Weights of a small transformer language model.
Architecture: LayerNorm before each block, learned positions, no biases in attention or MLP, tied embeddings.
Each number is 128 + 32 x the weight over its row's rms, rounded and kept within 0 to 255. Layers, rows and columns count from 0. Numbers have three digits each. The size before them is the row's rms in percent of the matrix's.

# down: layer 5 MLP down (transposed), 1536x384, rms 0.121, rows 442-510, columns 96-191
# up: layer 5 MLP up, 1536x384, rms 0.122, rows 443-511, columns 96-191
down442 110:120190187118129076086098182128120201154070100092138122094112108147128133079117188144119104128160156136160123122141134146158124151146132132127189199154118090071125113086181135105155093079136098158129123127131160113146109159100165145129143118116104149113175101185135096128144110178124112101
up443 100:141085181153219112168125101089120079158126107113162094177135141109129133127133159117167129142101178122150113126163132153134167202145089078132122098137163102145152078150117180087097127103086104136121138125131163085122139114168120134122110117142168118073171100145152210081141154158164126150
down443 086:176070175149151149124130089127091076167105132091150079158136134117103134145137128107130133164132133143109151169133109207091094106113089095185145127161151136172170150145115109122109167145124152176198143143115187114140130198071133108108097162137137153096158140190145153098083101143142145105
up444 118:159134131131150102172125100093151123150091207133112136123105148148105130139147116079117145149088091152150136123115073139166122078211119135119186127123120140110117104114130148151180104105140150152141101132145124093136125152199105149111134124106159184160086158122094154154124084144140127164
down444 124:106104135141093095155143119124128128127086185191104207127111196167142149141062116121070115165106142106165155169133102121121147118160128118123185088095155125126087108090139140128128104152139058150051108121207155097099095148097130127177070137102137137154117170142100131126141128126199110069
up445 097:101157148168168089117149047146092096135089124149111145124161130120143203126114088128119130152158135111133079100108136120114059119077136149177133134160144159099129124154080122132127133137124157145099040146182118131083153099111136128136102070243131176129127122133111123132142152159138107092
down445 105:156079103157063094150128125104106109169129134148164165142067138095136108130106183108114152159117136124091145174105107131106160161214143109156099127169128114182036180093154179155103130087087095114191137130132096085092135117166120064170163113030144150141108076159102057152131148132112141105
up446 103:117146143150113097110136128124139133120129144118162107146062109080140144122168154177150117149191107178090176106111214099101176158146095139115128145145040102132171130108158159179107120118173127120104132090124126127069148149136115118134153173126148180113178153152082151135112102110135125122
down446 097:089161117120091131143126156206167154118193130110121145128101145055185091131139131152091130132116116162136088150134185150078150175141170111103061137143108144058144128113102077155111166161136146130170142110127125179027091130156118142147118180124122117166168088102087136098140149103115095133
up447 102:161161134149121103126183116130116110192157164157196166172171100096115107108128136181122125132118181145115103191200086108168098158147127185134164118124109154082139198090091120146117156076126113144148104117130142078116126075161119111129153146128150117194104187087113156113123075104142079165
down447 093:130176133109159105154049119146119100099175081183089139125121138105082149117159165122081105079173137123117178121134178164151147155142148088169114126116063137100120172086114162163122166144158064085086199141110189165131102163085130130138141140136159173190147164151171133104100164145122127140
up448 102:188134205154179127128099111129142152065109096088111078108089166144152172094133172147081142160108190141098125138118088101122147132113075088143136148154179078112132100162159198147135088148162109110153129087116162192091192077182196096157204146099115095181157088100131181096122120159087128123
down448 101:114104088127078117144141132160163132183128096168138166108099094101068152105098150100085092141093114161150106113152223130147041127155120171128105107129113170156163109108106117108136116150166225115126198208150118114123142160128167136120103110123184157093116103131200119114143105147117159095
up449 103:092153137118084132172083132129172129103142105147158096141164121112120136123066151122118133103104096134125165109125096116136060082113080119213100122165150144098091120125135132123109095097149133154169097101102084118111104129144145085140118080150100147182149101202115096124191151116106113156
down449 101:108129106095104157142153128089141127110093193132104139208153171157095110109133088164125097146082134116134144073064078171130127102150161109110124150116112080089134160124155069098169080143166103141171192053154122113103158117128153144109136122115187155165189111111144122113094110049114090129
up450 089:189144079217109131150065148132117073160095120116129073114115111148118134113109078142131078146128125142139144134151106141138092132007115094113183148113152148193120149146125195111105128121171108131178171161084121168155123093158083096154148146141114137162095095098106130082113148116117191129
down450 086:151103132145087120077179127188130144068140095157170158117133111106155095168137165136133156140176122103166174121096141111116150131144136118148121149170130080171113111113130187149110101141133089195088159125126135116099134110115136133124058059099144143171152106056081097210136128129140115140
up451 106:133153109114049112081120170134123168098163137174098081122150074104157106120050162120090136135146051193131118093121152114213101065097074121163103148122150125158118132119100153141133075130103107179101120171158093108100108117089073071156199089104087178143165148126095103164095147180187125067
down451 101:145107150160129117176153108120132060106136120117089097116131142132131159120122177150086099139169104136127158154082134124196102091049184079107116185115142095165132135138156160150147106126069124114125163100128152089112129153113101053097129129100144140091093153146137158049135107133099163118
up452 096:158100138179123129187173095134051092089082161135150139145108082099071155094127096108094129147140079110093110121074165091180085176129095119117165130085163132140115101073116181137101093130139125129110133149087161155125151119113112173072085178106078167188096126097070142171126066106111163160
down452 083:137105133114163105097147143107117187107191068146065195104136155099121092122136124152208132200157158120137109139198106094171093063157136098147070110200153101102129163164169139144041134111073137146169084074122072116157124090138132121075144071197141102087163104117147123139129164121060104142
up453 090:215116096078095096104173160144126118146136095065124091141070107055078159032129116070136165086149098163130127078156159115125130105146117151125135070157153126166139094065109102111093139155145085126130050183124147111152093134133127210075079103109208174131140140161138120151085180166199119119
down453 087:140124148163129088126091107201124095125090110153151136099122160130146160169167130112091135138143175140129130132089127177153109112130104107124144139050122169098080160144134102108148121113145096159148134172203130132171130125155155122124125113116147103115123075107133158116096096172215093101
up454 091:121106130076078185145141113134140118146155134101156094151163179140083136147111072163109188149116101139156142080098116078030143101082129095073080154115121090170138154183092162124153128139188141150130137159150150175115176129187086117136104127141142192165149054093175175088119135194088117095
down454 094:106148129121152124102126099116134080087131192170110138150117132090181197081059147098110150160217129138118159080178109127136174120111165085156175102133166155159152092124096223120171162076128088169089151087074159090125162123130063138058117127129106066168116154111123121124089164082151154136
up455 093:128170151166182109132141064103018156107176140164129062149163133130143105093114139107147077146095105128155157177101104184110161199109166165096156184155113134152141118139132132125174135149146139138155133134131134092096147102113126140152101106134134119148131048094088110094199087167091130109
down455 098:136138161121098108144119186116079124132097187109123052145148159151134122078187140148096074086128185132160105087137154088132158069096090094105056205112134119104099149191087120106095156142143137165140120086160086133102156150056153162091108074189085126102084110091167101152135095136123139109
up456 095:185174158113195130154145107092136128157112100162116091121041112089165127129101104079121102107130112134112099140111170123125159163099109170136141085124092134160146129138034123146111085088101137118144153101127139084162143121164104114142125095125146118150100190164171113067113111141117133167
down456 101:170128132130138143179100076121196065138132103106137148135140182130132132132059126138090141112103154132159105133136152158130133164125174138165142153114157114101143142063148141121138159171126084135168167103192223128127117107214201177177238083177207151099093119131140078106138126089142129158
up457 099:094138113131145127163112151176079137138125153124105124105145127073140108181192138187093154100111156147065100159131084112147160103104165151170112200188141109133130139152131125085164156110144129165131116158139107103068063107138186134147142134107115138128170177147125124164117054100162203145
down457 098:164138091129133152105125149083146194123124150108162112198104182072127146186151121164143080140123085143143118139093089195140125150115138131126157158117127079168053132095103062058160077172129120079195137114157142109118174100135131151093159158158124135051137135175130091158155085115152103148
up458 106:117129145081119109124146157117105073087143170113119133119116159100108073089166109117091158128122106091159087170104189141089178120168112108124101161130147165170079060091152098112061099073157112119135128108131137155121130131124096132104108111136114103112106111135125141116164091104081222110
down458 112:132128178104077109171153076183106122159077194154112120112101147125152136068102111076087153172154129152054102184062164128117183178146113114180154140146113140126183127156156110159149129096071149114133102123142134170141173112129108144053089111125120067122136117127110129129132148110112101135
up459 112:146115164114101118127143162118130138130212084138116142128128158103165108152163108169144171181098129135125138095089114136129190042115116104208153159180147086125157169147175123166138166101134130082111124063133103088121120126075095081207154080139160179082082119156125061190163122139145108159
down459 108:142084085122121119184198198111063175138125117130128161150120134079143123069150173097105166164167143162197162128122130170141066156137153177104131125160126147097115113165206117152111166127064132215143113142154107152105094130097100134161099144067085099106164149150097148119168094062138160144
up460 101:105121190104115116137118141153112142156148124089116128171112172088117118150039074103158124100192108167195167135141113130163132153095117117151141119082094144139125116135102171130152169153133067106132141083130134114105136207134145150114108182154147159111110093128123143089151130125174154101
down460 102:107019151155142141119109187115180149108160131088159109214099091132138148193126160120151137082168195182168128163064149168130167123148131137146124145177124014132125132099164143110146133113113079176113210109123197173079113136112111145104151121102132180174160169127114131143174106071128149154
up461 092:150138101171168079078138128125156067112173140181187151139112111154126120164178138116120144103196088145196166075141139099115080115087136147056099121106097062180111133115167158093159128144141111120111150153119081150055138169159167095109107100082113134175158109152118111121162170145207104122
down461 097:095142139118161106150149069151101102117145105170131123077077110062082179132179102177155129096108099058177157148158133059092128141098109109092113141099114116134136117148116144130109132127067169081112114134182090131114150113136136155130103095168099124139152117062212181125128166158049090103
up462 094:148081106097090115133180094185106131196128121086171057148144122101095131129148133134144109072116111156141190128091134199095106145118104169124156143082116088124145095107173086141088131092177123051095103088143122108143154109226132138166075113128008139149142104099126137130117098145112137104
down462 090:121103102112129121082122129100109136143134166072081101142173109159108092131098120094132165146125125071148157147149146086108112157030112110198072183145076100092088172081126106102137111118198110111105050150121112118178081127167146130160115123133050152148152188101107172147109111083163113105
up463 106:154128157142146115102051111097092100125098127098193080178143077109172134140115130084127117118103113100060107128127113108073195086147104136154168117121123163120130138126112158129094118141159118101166159090209096134104154077139109096081104114145097119167158110192097128114111154190138148121
down463 104:092178169073095104098169132110151140104101131093120108101166158169104134162110098172115114120096147124123108123077080088123100154163101104147064101137166141106070135117091156116140144173113111146121078103157151181095121057111139096104128128131120146134120118111157071106145141163115085076
up464 095:114113079119180156153049099164138098168123099121071109135109151145098128143105112093074102111112078125156127101165104107156087122158122070192134109172128124126094040088101106131142080146093151083132106135119085122165170125151115099133147166178076109161095108075090110077190108158119117128
down464 074:099105098129152128128153157141149139157085114167138123071084087096153108126130140170168120077190147162081162190127129064111119161113160131137128188106140154183132171146146116121102181140122106164124152157170104118099076069089133167108118187107113193078113126067145094127137140145123104106
up465 094:132131157184081072151086094149158086214110150101090040119124192122128144175108119125104169133124139178104150139162108096134142187128109083129153185154140107143147150124106146144118164180160166146165137139162142110114161108111152112123131148124078084163096164092113126160144171071126171042
down465 104:092108092113101124180065194174154106129110115102169113137145134114123095118126084153144117124128158140136146085142105152108192151122117154121119179148135142095120169130085128010053117105115151119145109113104102120135161107122152116107133103094128100103127126115146101077091120183057146109
up466 104:150141134222134118127126102134133136151125064198191121149171143147177146172084104207114146154118101148164156139128148108114103193105174178132127121208147140112117122180114122125128068107138116147119162147088159164148208161114141101133103181126106113161106166155159152113065144146087100102
down466 098:136125152108121101110127136182128120123142134141106144134178130113193110088104093101149127125113100095144118112165111128044133119123135160147137108139210108109197147141174137163125152048159161061138053157136187105165188111073139129094112076161109126098181082134098133129118099137136118110
up467 095:184143126134119136105109142149134089113129188168089142139143148109181141124089070148144163176132176111107150170111117091144140084168131072172124130132168129134102094133095163087076151151136086172118150129108150113122151135102098130160124151103140130120083124098116165146109149121142133136
down467 093:185105145177121112088184137103117114156164141151105127126128145117090115138127103106088096127136079111126060091176142128070143117084164145121176107136122131150170111187138125171112158120121185145100124132111042114055141075092129119121144119171182104130089154162198073150144121106062069085
up468 091:173138196129181171104107080118082120120171166143152090167116149077122118150117125091169127096160117155105152157135116107125127159119079111097122131127118085118185120113145115146109152116172100097158146096149115118088151141080137131155124142136176154151141097082125156186141092106106079105
down468 096:180149115154129117140163178085117143095093118169122095153125183092147148098108107166173101079179220134148159103169122107185176119088137156127103140140140125154134125132150180092131102141149121141173119084125138189090146082133155188140127127063150134112094122103085129165168181122136112185
up469 098:119180168126127138127115058131174168128080177128150135172091119094150141205132138127125140105130079124127109129145112078100129166142126101116153065154078132074161049129132140123138043111159131138159126099082121068130144164159184120128164127157123086147120116098172155079195084189144091078
down469 110:155078101151117074121136075090105124189076140165115139086151115117106150095151121110091140066160113122164077123156125058122075146126111158105204143140181171111131075145101133196127152119097110110144108129147127159103145069079133121147117115102123135130105057097097146132117106160115125094
up470 108:162145127140104130117086117154148119124152103164111061120139109103185134093151082152193122120047175153136159163150098084117151139131082156104134116193074151165159148091082103193129160103149102118083167107135116049109103188177078161094142115172160104127103148202148141139109167159163178135
down470 118:125166109124155145104062169104135095140109102137100121079192100158171123124104096186161149113128163170107129054144132176072138073161163097140071119064167123102175129137144089097139104167127206085133157124143198092102188144205167106082103126169131123096146091120153121165163101132151146102
up471 103:125183105183112129066058170143097129118105152118148108140060108161087151182146144187171120115121143107077151120127073105182132156119133136164123144160138138138076136110073113104125115146161146089118137153062128115102137109138143103171121068102188178175096062182098173188086152145122122090
down471 099:159146193115131170103104100143138151186176128110180145079152101102105121082155113132134095103113141082106135103177130122117106131119126127127103074118121083170114109114154132123152124141158153071138109116147120145113098087093134156150073145131184144129114132198056166133131132115124126150
up472 091:136086134110128080113109150085137148125111176151106097109103134180133090125141165135119123109148125207160163078106187146131130104111077119133056122169114165168071171086155123178138171102106175103162108169118204114172084106092112144172129105094074146116088115138138138143117133088099140146
down472 098:189102095121101182114110187130166119176139145157114098119164200144184163184130092134146133192157085135136103188140131073230136142135117193143138107190106140096090109181163123112139160101167133088079098094127163121076132118152085082087119126113111141146177113058094153148128104189162190156
up473 100:062147131129112068191116129120085076147179141182126115088118132115147091145074159163112163077106101089084088125104099128101171123110101128075121132102112099168094136140148093192134185133120139150169092110204127158142080147193099068156143111144132123134134135128149187127138115132115137129
down473 097:200244101221070094026166156134142147131150168100099128144147075172168112107121195152117099143139160153083169160126152142085167111110130150162107109161140160111158110093144120113166089128162155183145137092131113150130161093110132137136104099085193110061133118066128123204160082121117108149
up474 096:162137102144150112103137122124119132100193081115168096099146191141132071096127113118160097099145083118143122117171136130145157130107123148090124126124095166127106133105186121122151112171161124103102159082151093125121097115164162070047085113132147199140142106145162144168110056168100147092
down474 073:124104104093139156141178094113076187114117087129189119089110158068196199082142101128097145124195142100080140132103116117090179121117151080183096142082105159093084177123130086100127135116122088110146137102164101085131146100148130131114114153120094172125113057103118072149151079136153114179
up475 101:129152123157065130176132069164138109151073132111165125070153135149142101149094058106118157102190119167137119103117103166081124186152137149145132184112177080074118152124140126134110089167212082141138144171168140083127041135151117105105095118106158156139086144111123066125099117128077109143
down475 070:044085107047131133128108040153148119129122148114175189165094109134122163205154121138091139095131113105066115164134114142144197102176133132180096066147193097123129148162163083120074150182161118088152109100104112124134127129124121134097168163144062158142082075117123114128132099126120112148
up476 110:092122103066163110135090079168171145177128082097171101134123097136143146125098090133102088132125104157084104126132098097187108136106103132113147177124072146170080124108144142137126146118184154138103141145103156135103112042157119089102125036151098093123123139106145100094114116182138126181
down476 129:111162143103180138132075102120105116162119079129154184112108133137111143027109177107107144108138116133096122132101154149162118146142121091119151098129228122165098147138112093159160061197073115155157128127180159173159125115145104091121113160079156121167155064126158153137119048139114146151
up477 097:139124114113067095158089200159087056139070117088126117134056121122166144107156121110114139165126130137148145103057134091132159125172104059120057084139184150086098155120123127152106130123139101118199155085134093105053125111062101158082150140158121160190174123134123133156104114128109121138
down477 110:158067115092139121165131126076155153106128103119171147124182138144113143126139090135133123110089129128151025113095122055124130100153090157120185126137097171196141094159113121166131075099141098099149153149136052082095084129120184138186151139123123093165112161095087173164181132113123133117
up478 096:137126121146082093048127121090114131096149182116045149132114121131177185196123076075137093075141120109103147199165176107125059097151089188092120110091124083113133169157116125125143117145113091149137130168137073045176161075143195099070144067088177227131132123130147135097122122171133123119
down478 100:077109148142184102119141095124155107159106083123032190125149109107104145133144145158117101157130100180093172171140147183198090092057116153149138154116166122119141210133145178140142093185128188169118098153111094085159087154098096155144166139130145203149106175166141152134105072140101142105
up479 099:183195086154122123146130108205147099147141135120092058180104124128157124125103063134181123163140157140160111115159130144148134120101165128124136150084135097122136158127112142157116148167142111168141164087114062120145127131125144123147149180177167165125188183180050148147149086199114093152
down479 102:127123128143110145151123076093176116079079115142131122107057117150154145131143143114130156128157184149084127058157149075088157169122122168117186111119127170136141102157125186188118160150107129148138129127176134171193127102114127157115060081143166075149137117144119114112074082149121097120
up480 101:044113120174175093105162035124126166112134096118132095141119129033158157138129137162173226080106139111116080194108118152166065112197210161113062130068154160152176161129152110148099219118090086131130155082126159115109045138099091121198171129058151129133149154187074148186106110143174117150
down480 094:175106156113091176162151084121119184055162169166111120110091130128106154165118123130124162121111135135124103120165094094091083076144111138082067121145164052163123081111167168079102093143115105139130106090119158102147141099135168123133143180128157118127134128106105102087167108099112148193
up481 108:162114097112089073166151129114119148159147182114113074150135107117158162142137050089106195182107142183080132106143171128119122104163148126115102110119137149121119162112095115113150121135090140083158138114059097110117137127115155148178070190117193191143126171104111111138117136160137117115
down481 058:092106110158116076134124128133098132178122146113126138106158133186136124086096079108172120109089136153144163136109113124123090126117080169054172150094125137093119102107136085127116101114134121134111145117154157165069110142128030181099132038107215180112139116096103121088132145171079097159
up482 093:087112120149104090176077096077112110136163117107098093042159122134101157156135144119137107114113140182141085178099108115090116149100105165156187139153078190095126099157096098117117192140154130070092066139138097126130125118177129131074153143115192116173132114146104113115105157148140151194
down482 093:142140127110147104106122175128155158165042102111107133128108219153137093104073112116223145145156142110120142131074115160160124140155115162160103136084158118119171167146129124126020100142097122175135098164117055118114157128113150070171176164090117127129136126123113154153115152126083127103
up483 107:127115126141081207107100143134075148138060107116138117200184143106150198172137093116094117098154179175088115146076165132154119066126176116127170097110188104102088108149121128070151138145107067139152081153125158207126128126131185124150139095087170158151116046146118134126120146162158131127
down483 105:064127151127128145138153099137142071083155119166126132103111124118186099093137119079127121131084125069089113099110129114104121091140110137137158138106118156140107111101184085145111150149140133120051124114121146079109155146070086050153081157163109102149108139146134067099151137123115119133
up484 104:177132123161128140104100118070090165152170119137174116104175122175096143099123131108140157140172121130133127146085140175105175116141120141098100120104124061119107088142174129198165095163147183097196154105110108122118081161163124144119144117155092132098107094117114080046133176068134133164
down484 099:145158143163126130133135099172116150143127133133177095138147124138043127140054122115071134159160076092162169121161160168170177133127150122158187093090137127155116152150142123107138144173072144120194128096128149121169154170154114081116133077142090098166173156131098133098101136093135109119
up485 094:137105127161108106091122139105085167182119108159137119112071100158139123138105093123114082088083211157166169074166182111120090165156122138078129177131112076106122135116107087136151167147093112117148096106171132072154116147150151129149161170072156127130133173178132147149173200163086158149
down485 096:121111151099127155115172106109077100105132112167150089187124108092112124141141114128112125134132145125134109158144076102139157123098072149167159090130088156061093125187147120150087132158192198142148134133136157124091132125103145133130099144132116126078179116182027142136104145080144141100
up486 090:165131150066155132201195180145157068154171108120150155103148160163165154121145139156178100178143105091107106159152158145215148101182065170115165139142150168111172152092106122130057092108151151133145184125137147125187133112109179126159169140103143116200116093117118163131113081190146107150
down486 090:106132108156148144075118145123112194161131155094150141129144136107115139141127128185137138143158153157060102113157151185120148118153159147092097146125106118129109123123070113148140193111070136131187101089085146169107176152118149125130130116077117110095140150118063130070105147088068124157
up487 089:149126149110141123161178120142139120150151067099147110107181147113174132118073084137178166147030079155084126138142091100145106098090085172126146167127144157140145159116136106136132177165131096148097146077182082122163126152151099146100147155074141138105139096153091113150087144122138129195
down487 095:049090145173104154140179078126141078119113084159141184150142066111114129131121085164105138170137197125108094130162140136108093106141189117075123089128109106146096082150105136098118107115155184156194120122061115133162148161101138111049119042137119106141157170071205158062115089123170151106
up488 092:086137183144105103181143162092182186152123155177128131100163113106078169129154147188172183151158174138183079141196130098113158170144076169157112131112160151133138128104158056147142112087154138117113140150094153137102131151130133127111115115155173125123127157101149093094166056143164130148
down488 088:187099112108128114160094080135073092089042141139139158162091171102151133163075111064107156152111108121132130149117153194211128106133177078094133184105135177109141158188149139145121156122133149127115151186103154182150159127173062165102105097126157133147106157118088101099138117107076084109
up489 122:121147132105209128111148140125085129095078164135134145106159088148155125158120248118078154090166122099126111086133156193144137097139118052122125104101161106186203129102144161123114134106131160089056138110126138129140136140116100124102145198105069165139165116101104121169108164207105106136
down489 119:124125124112119102150125130110064113127086109148112084124118109158161134177157102195080171107150115101100106144076104114170163091065121083124103150122112163132161110129116168124167109066110171096084163064117165105132153109143128137148109091177079153201064140145160204166069110158080142116
up490 101:170126111143091100168110122195176093183157013122154134124127098163146146098122093112171156070160074154080186069125111082112094071081093188139000136133089093046123117168145112152129125102106147118116070101113135143129157112103156136129133129108076136122150148160147111091070086125157136133
down490 107:120141101106103059134118147113126126139179147136113255176153174134092114167144080208118177092086138177190088133202103125068053126115111100079088096089129131125129151081142123119100161073102123128093146171124120116133139120133177134094174174153125121134124079126138176085137107107111114114
up491 103:112087123065163160157101097083197104065101163165149116170200142126101173133188117171171097122132162157125122135109106101148125118118126096106123166157108167123145141134103178113098118118128195179123057158066148151132099113103192166141116076131156113171126109110104067106129163149163116156
down491 107:158115150087081140142120134138143133151118160120123152101182190088146139140152062141054109140164089118123117133209098123138166127103062126094129098112101114120091164083107148068092128137121074094131131187140115158130072129137051117138095109115158090109092119125100094063141149148189149125
up492 096:166209133137094142185199061065109134096090092162059155106151122123113131030105112094080129126163140161101070123184113137093132144132108146128154115139100148148154120157135140093098103117103151116116143075149050107114106115165137107160111090107168102138107153173098146117161158153112120136
down492 090:137126214117121116091129103153119170120157180119145145121123111139227101132148103127145113092173125095124165111101136149153151195169135102154068183132208091080107134090153174146134167124168146159184147143114135107168106125103131167164104093136121087109123120135154102158123151141113121140
up493 100:132135133112148091150138117143164176138134173092133071135078145074130158095155122096134159111135140106202083141109113091116174094069127120205167119158105148111113134097156092124130101170141160147089069081111156186146171157117097139145082120149127093165119092124168159147129121117174094156
down493 115:122154188179146163088100144086086124157133184087142125116126100138154116093126109148156100140085146118083107121192136186095141086143114083153151123108053137105169105087186136118174098157075103135117075144162129105113171120123085137105148153083137086091161149182160130074116102080094089167
up494 094:162100134120161179145152103097104116137130162147124115144106141113106080140140137110070138198157097098131126149116151140117127171115079139145147101143116124100130138091122143174123068089133214140112132130110155161088121133092110095135148088112027137116138115145119159088168142129130081160
down494 115:120116113120170113132095063142143119119103192173188159169149124096198123107147134108150098095174164144173108116138160124096172085113156161141160066141137115178062139147143111101161095168121089090104108112164111194113175156136135116164043106114078144045127144163160132141153097144114128129
up495 105:139092115071124108088137134140109126069163114146164151118089120147135195186169133140081135097105124118173143130116141100188122131082048118119195170155185140153163136132101079155118086112128150079044142129083119146081179169180102148108107101104102119170108121149103114088114085103149121149
down495 104:065125138098153136087156147156134120103098101117139141138102136145036112179155141102131184117122105096108119059202159185163083203101152144123110189149159156116086091138098124116164108112128136156139084088207135140133117125146108153118180119101139098119141116117137061139166103118137061137
up496 106:054111134093105126112116164106148122096165109114176169106110153054131111144144126155168059105115120111137091151157083061097132054129147139123082136169177172128171182168156095132173117091133184165096120092161099194168141161151115074123130104145083108113153151191107111100032126069068093109
down496 062:101160102097127144144119084100144156147087151082147151164097112090088162136121171065127044136129096151129163155117101168070126126113130138087110196137142177142108152098160053072139138093095071105131056119101060200178094112140065157149166039078095103139114162103086176123077175159075119128
up497 099:108087146096194161155142141177143123095115084144113127187165129156141142103173135159081150105146144100128105149153099123114127174171093098192101082123194119128156122072137154145117083041121171102131130175096135105092103116187108076077108062106169088140159114106135090114118158088065143147
down497 072:123114093155121122111152122115173104172109179124096097113107133139139084131128081103124115142127167139135164140125117203181098139139145176102096177105130177102101135149227098116121143176107139079154128147136132151169082123105093118149151099109183142116095137137115115119106149149114126094
up498 096:126129134073144056122082163165100137207108128150090127109123105203117155122097120119158173023087163155161133125107129130118132083138122099136077107178146094136149053127140130135177142117113145149196146141117112129106138166095147117128224112113066143161140052147109086096153156060122143142
down498 102:181144109114111112135134137101121143097098115077138093149129137164134095153083103101166158185104108122113140120109109085099100150154087139159147145197088066157123186176127103156118085127156066132134171081152097159123146197050081158146087149126139162173113132156074153101084124074135156180
up499 097:129052180105132156073070150147176165140137118136118163197090101136125130107111175095112090106126089100159143096169083122152077111138142079159114127139141065110111136123125176143054093119161112122131126097191162138123113171172190146100132094172129112110123192094123133114113129147140086087
down499 103:146159112091178113128144112157120182113147112142118126133152160098112122135167101135116159141142140123132150180074116107122181089142071094154055147102117089153137124140110142144150172083145169122125086129110178139099119136113033126126124161093167159067165172143037131111091170138095122146
up500 091:100161148136154128175178110128146137140157134160172084085122103116126082109143134092130161065109080104123092155140146110182123130118120134081133114100129087122089075118101149131149098162094152156142131106103136090126152100051095096133109168127135115096125111066143144107127183089164086174
down500 096:160087099076140079098057175203130042168207135155111161085115149084138121119154071111118121174096119135186166161123091147170116176152043137092142115137149171120144108150131119187135128113150145099106117131103100132114139134109163144205123148142109169108112162113100148129073080128157164130
up501 089:065129173059106067133138116072113128218100145166144115151129161133139105138176124149091094078152139151149177152081127169069121125137122125161176161130182140158104174144142094127146097170075087137035167122103114150067153096084161146197103076130115138165161098119133146084170086106139147127
down501 090:156112117122176138167121150105107096061091157079142086110147079095098117101119156073189149146135104142163063169109138036067215110147112069074086067126080113158190102118156189151139145133163144159164103116144135121172122171095112137069159072150095157124131188148138132127142117098165105148
up502 095:139148125167116163141165132107097094125136100093107150073125159142169130106142181146102092174083145146193113114059152097080166129120226132134101116121114114095156145125145122197180161127132130128121137096137118129141119115137120132181157161100114076114138102175083090107132146073112129101
down502 092:114126128141101129153146095127105127127195105122113155105105142133119163093119126141118195125116089108136155139128101123087155098142093131155110115103142144136130138131144161085164134134128091104159170107117121089113115108116140123157093120148208171104089146106165109141103171185165158065
up503 091:144158162191188142127090068129118136177134120178165149151138127101124142125105060126143113139155129183169096195078075164082065092101083075033144103125053151194161138068163112147069171097197141128081136163130121035124105116136079153130131092103184100117143085128106171120182083174173120138
down503 094:055145170122152173195150096128130144147184090112147138142099163133154140113103151152102172148078107139126158114116151083073112117159175103150121120149111149088089118140163119121143146124138093170103118106127110122120089131162115176130138135134083104147116136136078165136149116130167187110
up504 091:110119133120136122113058103078138185159143160168097104109106110068136194117117121098142156114119122068104141105098125167163172188131090097137101152088059170129151123106066178132123160169145152131094099086105164166134133132112114152167151103131158149087072128118067126121105153061115136123
down504 078:138157124120124142104132188130123168077126121110155106129218140144063125134153177178182148168091121163151116168180138105126114168195110152129104132147080116119198129122184061092114144145083175104121144177127106153133132163109086131134168159109078155174137074161213154051143145106093163118
up505 113:075086119080200157124189171144132127170048091171131177128123115105135142159125165097131184070154135161140141108087122180173096144115129123096122145179090120155129150124153128147120109070124083146139126094166140200092130112101137093153149164136126137174109061088150150148137142125131143107
down505 102:164148101117141139131128128167145154126134102146109134133159158127125149186109155117079083134142170101165121101104103186192035060117160166114142168128109128136170139135174115101145176158130156180097126156159107129116066149177118126223118151139109111151117091124144123160118121041084121110
up506 092:103089107113135125174121127105182101080173130099159120121139093154097133169143088089142148130139175087065069156119103135135174077165180159136158108114093131145077102143076149146163099118130161106080117189166128069131097120171102144064143147139145155143160154109104163078147116087092038122
down506 102:084142189168129108111157130117079136140122085099116127139139125157113139083107126128094181157084121116193119087154142157118220153142176159118093145101113114122113128145169101175130135139070100170159131145134109128174129147187142141138122117083102121150101173098110175137121156176173199089
up507 091:118140170169165095129146175179143106093139108122144132120123108155090073227067112122105105103154114091137206175090099128148106098173172107114210101083090080118110109117154151152190097142126079124063090157204145113127094125094157103108142113163140122132171151146134150111163129087136130116
down507 096:125037085209095135140124115125145151080113126128130130207112143113145154089167144092153136073143140113118084065146143139148134063142158080112099149161082142131091118136137110136136095118157132175117144175092189151143126154099131110139133151074157117105110135094180046167134177088100135148
up508 096:216156142129141137111135094172138108154108107205124170114107162143129166129144097081191139136189120094181125138056151127161148101098123152105113119157100126153068127115082164152182086086083145134160153163097096152121144131177139142141122179099127177129114090093116144102163121128080166148
down508 093:164158101107154100103107093213134143176194159127149098136095075166121097110126145192100164105100098101105122081092174049133146161135160136151168096098133122173114124147161124129059132161110113069132068080196100156155136106101169134145165179157100095144112190066182189113148155108147147163
up509 099:162136139106117194147115080129085124158136159072152103123181155131121096180146150185140083078135068120111114141177119077113155176078172199156212113104124160132081159099081141105112120199134132108159105132124105133139173102062130099175113179162105114118120166155154115087116181140200135149
down509 098:219131165121117094130130075164160094125112119192130124106130125101097128082110113090068116156162126158159145118094145125167128110098085091120126104172172197119084113123061125141113119149132122134120156082132097164086196181096099107055093077130162113125139074139146095134052092101143157158
up510 098:211149150120118110120115112119195137127137093171107083110059122050140103086141088146155160095125149159131170162174077119106178077088146133149101085114140089121126130127111173142132103131130126155111138154170135148138140189073110138181132066201170110150161109127096162138137104123152142129
down510 101:097146116112116131098109066111060164141126051106111139163118135078152090059137122120133174130169159150181111169117070152139110107147210159137096100097097067170132139121136145136151171136166104201100087119089143119123134123092134147095139141061133144171165098091073197136169102076135133118
up511 092:146153111166104131098124134072122139140128118134095085132144132129127151111178119207110139147154130151133096112172134149131122149118074139180121126098089109167118098112113108120159131149122145149099122137091106119068093124118105222168097105157134174137184085149180146132189111161109121098